Weights of a small GPT-style language model, trained from scratch on English Wikipedia.
Size: width 512, 8 heads of 64.
Each number is 500 + 25 x the weight over the matrix's rms, rounded and kept within 0 to 999. Layers, rows and columns count from 0. Numbers have three digits each.

# layer 6 MLP up, 2048x512, rms 0.134, rows 15-40, columns 384-511
524512518481514467517482425544472534539479492465531501480516479499493458512495496531531530476495483501541496500479484475555505477520489554520441534484491524494541468502494514487536498510542513448498491490559495535492518470496531482483551462540533436520483490505531442489463486475499521505538519505496510515500548488493482486474522509477513476479527470508507493529490533467522518469479
493492529468520530476460543495544445495495533471509491459517460512506448510464498520520543496514468497495486501484486524517479524522503516499503508525502525488502535456451484477501481488505488499493533522516476517493495485472464487492559468507435539496503503506542500513472463453493524518500520487468497531490492477484503515494520514510499502489523553503472528477479486451530516493490
530461468495496486487513455537493492485518558448544457501488485521522466508525533480513534509527448507521517524472513525477500530527514476484515491484522508456544529533525525534515451512537485501495511525493510504506502480504496535548498495523521500480482485493461515521475515497526450488448496494492502539451492456463532497481478506465563480500469503504480516493511487494483483484463
483418506472556534457459505498529492485498514462493479501530506522501506526506435511489440465499507490500501542536498503451473550454519493460495480497497522513487529478494493499517485496531516490518465543519513529486528484500512480493529499507475517485505464560502535482484477508497496465484523512510515469507493514497458581488495520480539479488510504511512473531514498507507516502479
522506537501492503576486511508482464530499478497481499483500469548482500521498525515486483499510510528504512554501461497498523415511527536493511488522484477473501486509468504494488537490486483500494511507476508507483522499532536442497524501505489478510456496493501472538551484480510500526488568476535495459508494530516465506477505493517507530512518472480506465476510513518487469513504
496522466520479511479500490524488479538514494524501474507477507488522475496518496497488522480515522495512484511530502501518513487522539531504505475476527504493489512471487493482482509486481512499511503490501508519517503489491524508523478502474518505505532538510505497505513472487480514533459438515484517466494503478477516482553515469495495501505505489495514506498512506485531508509479
500535505459495508518509537489481533519516489521551504553477522516476495463559490495504531467545396506484484494495565471472504491507487482512515513519482506518500471476441509555522520438466526482523496533426514539532521488520517505498491480521530539469524494510464475473503458493500494474461498459503479493528508511470495465489553439506493508497491508533507514541521495485523445506510
472511507509467526496550534485473519480520483505480490488497533491524476521508511481546509486491524459507493472492532508510496510473503512495490490483518514474461492555507478519506483494490481471501530487496493541505504525501481486506513498496487485513501522471504555461482547512525536490492516491466506464450491496521503531427486518515504505470518494517501493505491507508533524468488
465487505485536504524444496520492499452489463484500503451523513521518446485452493457495528543503472540474525556471551506460556485491509558541482501496464508507469516479500506440470513524455462502523481482479540489498501505530506512492501526484504462528512503505549539521479480481515524514488488488480507540494494473489464499497501502452487492538479524508477511543471520545504543523460
483500482471566533474500506502494485483475526494467453486503501483508526515484479537464537498513490532506469482499491492503530483514485492502502446471488497496485482490477505492493477484503475489494491511500520539505488534433506502468476492483454502517494539516492469497478548512523500512542509491558534499470507525484525499512497536501483467517527482491469503513533470472531473489498
554487474505502498495503514463526503479470489527489503521478497483521498505489532488508483508497488546522517478524497444528512506487469471467520494533465458521524457460517482533545556533478451516497505478489529490482502487537477505519518458474502550470483491531485486514492514538479521488465465527538511536535506510515478523537514504495505522530438506476521554501461488496483462482542
531486558528497489506498540467560535489489500522518501528471511484478504532562531485499483533517516475493525476492489515510470477518535517495497503498528475515525524448488521488479529488491470478517492549519492487521500497540538499571530481508491512521526506525525509531504464499482509478476473512480462521504515494502518489515513504466488502532493451482502473457517545504558522519528
479505510510557502514506473470489475481510544510524536536513534477525538481515453461515496515488470538469470527494495505499515462487485543464490485499521510499440467542506478515451526502497501507491482485486514512540506515480507500495496495468498533471499512547524472490497462495448495440490535478497499496480500518486527500551468514512475500515516510530455522531502487513526521488487
509469502494511561514489487480482559469518506508530511496461488499462483502522514502518504516507449559514503489483583506473492443481476467524527516505537457517495498496489516492530497533546517466461488490469498499526493526537486541506557476499507488531486498501504484451479494462505537517502453506506447521543513477539494490519468504536499498496517479525495471467510510510509507480494
509466473484504460497521473491489509506502499469471495519455544496571492513498472448508457489482468492507523493493496507478515493537470476494528513472482509514531526493485479487487498553513492474495504513477511498482496500525502516488527448507515497532496489463559475523470472496507500527507497485480504505555543505521490487527499503537454535485556514540478500476519479461507515461510
504466488501525483486521479467548524492468487497505465473535477509461498495518503473469518493461501465510491501481499505469484523509491475515511497491468487516473541464497501453527451530501493511518493491528507489485521534493518550512491502542561531469495477483503494540519489454485576497489501493484543505503510488478461509509492508495486526484527492495484529455498466513497496490531
461518497484516530515526486451466452497513505508510476521488528510516454495502489473501524483512521522477494491506522572519523522507459477504511496492483498505532542489536516519529535513482502509474479504475462481513485512498494532534482526483461513502499468488498517512461523513494462496487478448535535507490479496502518508521506499514474506497474488502464496478505532529472503500525
526474477494480512502491497456507532485492482504488512520528498541505454498481462471483508496504485528490521508484463483509438546498516491517477507567519465459548464498512504486528515534479467521512489488533469506465525467490501532478487498514495488491489509464475533481508480488516503563496497482513496492481515538471469451487514472504538543502515516476543502470484488515504501480459
501491478486496466492553486492492476502476456482503508459528532508490490544454479531485554482458479477521516488510531456486467536476484483498497495497482561510515514524500491501529519499504511488480514499519484495514500508505492490517506524506469478497498569508497488528462542485484507501449511476531516507449495486465486500486548542473496466497514529476490519498481529515431531446464
507540530493504460493520423491501467514543507467477489548505504506474467466483445493450505498486505544495496518535481500527494493484501509500524485502508484487492495511535538459535511513510513507517524499498485497526504516517566481507497513486510488526473513484482489495496455475491500505485514503459503508489515521508499534506483551470492489497501505518512492507516476498447512489486
526514512492502471520506484479528539536487520514448535511509470536518483530519433470549512491453524537456489540472479486485461517498509516511532493510494470468515493475443484498501498539523523522466475484465471496510535513519473484514498485484457517524535473526510516490505470517512479481531501499529533482519515463492496535504504514488449461478508498485555518510490444472531438520500
507507499465471509492488470514471493478510484541454487519548507468461537506508469482504495512519508553501528510511456528477545542481496498540462480507489517540550497506495484469501509501474501527544519496472509485528494476516504511493536515505518510498537499515549459497512507528502464512515494491539458450496522495502465525529490457524505496525486496532529480540509523484518533467506
503520500466541486508472518501485527473515513506519514468513503498524504525498508489503506502514489444544514519477530501459485493518487492513531509518473482500458477496531471474482473543514473497500500536503465507499512518471447507473511512518510485457483509507491482493486504495516529538507486541520474534501503512518461466479537483537496472460529507499514500471489506550501465471449
481542524497533497533518480527514495477548480480518528508490485536544526518510488519516545491507520461530499489539529513466445524529521466517519498527493511535507505494484502495510518481477528458523468521500470503535513454482523512504506470474526478532466491505561503546548478509502493464532468516547534506516506483529487524445511487491492456445489527515505491520470516506531479493510
497483521486550521502483512497496493496502546514454458472471510459513467516524516506484513521532518557488477508426526482507484465468487486516505518492442531537505458549504509509501484518536436509514490539502471502502519513446505487454525457566490492531479469509485521538527542472491480485471566507505492530453448499548493501492463555516483458506452502494499486554514505505510484561500
529496498501510496517526533477538521488521520502510480490519452501508446481479507510492504507500500470507502447518524527471496524492491521533497472446498462521500499486525466454542513539477548543494499489538494530523492530475510483478511454458505515510492492489498535525496522559434492467537489489535533513520476505485495475537501489487456493532462462462548514518488468484494523501474
# layer 6 MLP down (transposed), 2048x512, rms 0.057, rows 15-39, columns 384-511
522523520504518489475498552504490463513488554505481491499516499523473405503493466462501503483457469492496505449488509488477502553495486487533535477545467491500511523498499546580491442544539489506523502470448470503479502504502501474592520459492520542500575519467497532464496474514502475473459514500491479503506505464500514463509476519536514526494525514512477475541532471494494531528476
512506522516503511464514527502483519486536474479491505546499512540544510524505470513495469508490515503511487517502502502502478496524531507509562493518524475502492511448549474489465530509510453485478532473506472522494511535525524564465505503516493512472484529514497494498492505528493523478476513503513495477520519537467494522512517532551497533470486532551556494495535518555520516507507
458519517489499464490493472529537519481473489495529514497482520508491508493455460480499533475527488490469489483513499483562536500492493511494525484513514490516512477494479505520512497486522532523470532510493445532489513504468476478502457474517497509521562493454521508511521487521499491476455515489497495542490525515478493528502551491502490523536488510540498532468493423512535482529463
474552476541576518440447481452462481506488497487500532483502522543472502503477471510491483486482508518495503504545524556440501502483570492486489463496502490510509513487503498503506464506531451541564537519459502481479477512511480498531473467521538455527478492565471500488494522494499476473463492535500484472532499538440482489452535487472553488498497476495494496499505430522548568498486
518501465487470477474525474517511485465516524500498484491501519519505486483527480499472473473535491517474497509459531495505506486509481487486498529504519492450521493518512499445552492492519543498539453465531479505502485508533489483521536495499488513468513512455495496499514513494500481523510493512504523492469516482503513505496526549511497505489469495511492485535456512491511517513546
506459510462480486521498532497492490467520499505489491511509488482483495498523454532512511509483476516490496503464527490494484459468512480507474505496505483499486461488484515450524517499513515536535502501497483498501524498456524520498482512525509479546514517490509500531485483491504452471459532465527470503496480482493491493472510505501488512514499508514527518489531491489484533508492
526509500472481489512520482533495519478501509577440470493520512456501473483496538494503519499502499523453512481477494498541482475483502512528498474501489477480471455490483500541537480485479498511482494551531468539468492451459531506491484538509518512489500488505506514492521521467528530507538522489569524496509484516485537537493539488492528542523496523511526511512480488507490507497504
496503455527474486474506521496509495496477519468496519464476498474483514512487499499503452499546497501528507529501546467507517467483510486484484486499486525515497526512481488485553517485496514506507456484498517540498480484474461521468527503509500521498525488523511554488517509523461485530486484504488512524483507506527474501513526532533487486505451488485470518533491470508554509533523
489488513489461498452530498511467492525498485533503485496557475524472478479495472511525505497502571536543471538486489478524513495513519467452562482511496556537480505456495503525473538522495533458483481490538517459523480495543449479514495497487497491505501495524517488475526501488480527519527495495494475513560519485550476524537497492448488496539495532505470532493491482508488496492494
516494508507441512499494467458488533463503533409493453505502499514510438492488479503528496534510487502522512477514501499494520508496526507479489478483522500483510491511488483460511489492519530472483485511512466462499456523491490488479509486500498487498527510491563465478496471490475498497478491496478500476496491497505506514446534497517523489514494475486542507488495540548545490445510
483470541514506538493490541494493520496566495451530504501497486513503450500528518513489528490493490483492477499469469528498502500507530501507474515458474546473466511519496515487444490508501547505482505516496474490501557480477503519508491514474484505546526472486510487460504498554530467505500536472430482495463498514506507490525526496534510541447558492493506500504484533484459569500469
514509515549515479527443476495462506515529481450466485511535534495449450482508471476500484512483509513523518493492505487510537491495468518499516504492473507490497479538473477509438492482484513525483502448470471496487485468481504517513528476478456495513470493486496555507484494475507513527492489513531489517516509480489497482470518562482507490497518503482492483483483444510477500506459
539527538475458499509543500501525487481481481456506479506543495476521527573498468501488485519526534490526538445509533463511484522477568489465505490530522492529480471468481466500524528548502529499490479497488511450499507495535495485493477523470505469476479500552502493521486512479496506470471501503521515489469539474480510489563512476522535484540518540466490453483479524458487483556503
532494471484535557501506486547485476507475536495503496511517519533485531505488475566491505513544490495524504531535525494497503481507508477473458524521487454471469474476477504503517528479504558531522511522470514444523527497515494479486505494518507484487505501483423496467536497509483516502473521525476491506480510516463464482505535574486458468510488514535514514516507524513526503489484
525505483470476498483500495523499459496473539454519490481556487454514465469486469505481467507484479511478533493452523486485527517531563514499560476467472498505483484503526492479494479482499502483491565505494538544505515438493498510528487510489471440480531503533476476496502460518455542504521482510516502525482541526459519495521482490464529494475529488545502517471524493524503472546531
507484527457506516538495516493501491522480485461480481500508478469517525520511492545495478487506514536509513502515517503513502486476529481518479498489497522519519506454554478519486496516487501549470516495500519530511524521487475500469530531498451502495455489488453454482499518490480448477484517475516484461491484503551468510480496504508490469506501486472502474514525521477494509515516
518481502513521510504493518479471504521477521530501480547524530475506507537474477518521470505504501471506558501464495473473506511490496521533503448502523480508548492512486497524524445502466510498494479517544512480521511473521530481494491495474500534487518519503465518505466456497555513498530536511516465550483513493527511541462485512495485481506509503477484498511496530512524502516519
512537491473516515495472477519531500535533527523532526531510535519465471465485530504490524466510500506501468480512462452526529484496502511496531561512494524478530507511459466479452527488448510563533571482484501479477515498531518493471461519525481506518476511508492473514488481470469523493522457492494486525476494495491513512417502555535539514485498542506426511501508499475528480522546
493478547481497517525497503484455539492488509577496517498485530478492502472528516510524520520511486525455468487471481497485546510498528459494505543495491460482481464517494488454499487484517520532498513479516547461496506474519509539476526485472484483445469517481495509461517480507514491525473543535476453445488508514540502539481481493469478511501514503553467508479521492533508454518500
506518488545440495497495481494509515518497507537512508537478504469504489505496493502488497501526466501481514489506467500493541488485502507453517503490516511564489506487536463488449505522535511521498519501508504507536482453509471481457485510492497546493485497489508504484525542469508554499480469509486509518502478546495501506482542489560537506509535548461464532549525490523550478497495
514505472468478480524484524503488505499486510397490524489500511476507520532459461472570496512509446495520465494482499491528510493506511564489516504509500487528551513517489515542464513530487543516492535458500508510493498508514486462534509508504499521482534557481493512518511506491579509524501466497526503498526508474484514500455444490498512475495520492502483521515509523530476488573468
484456515498478512527483494501523525498469522531489492499527460553474449465517516501519463528489517525519474479498519495539470468495506546457504498520529512492505462495505490500510490512487479486481497523513492501501472488480505537476515495455474476519459492532500552473481469499509529476518491532491478503472486501523480475513492492460525562488495482498551542503485471500527430500486
471516496500507517500492516553515489528489494504496484496495513458498477540519526490503519473538505500469493525503462549526458513500511496468447485544457544500482496543519472488540512470486472487482498491519516551538486485511465527510516496523493510526499511452527493494490500484455468513476496522539525509493505535536497529526505501499523508505476464508491493505507494485490484523542
521504541495521527480487516486493534516483470500494493528495522493464470498509500466480453494438499511498493538512484494497490529483464531467472463530517511549500505462494532498512499505470500502503489472502518484493487511505474470499548494528480497521502555472498537470515476531434517512505516486504515486486523535508515454537461466499471508498481496499522543526511514507530496460537
453548551505522514513445510491503540507490553511475556483501490441470492479528495517475551543488541497477488508502506492523484513486496521527537519455484521467496501555503486513483456488481448492548506497472578484456505526489503497506559458475509454451489531519456520486493512491509536509542540498494531471463453513497469489534469480528532468493485473513503469519473470476501556489503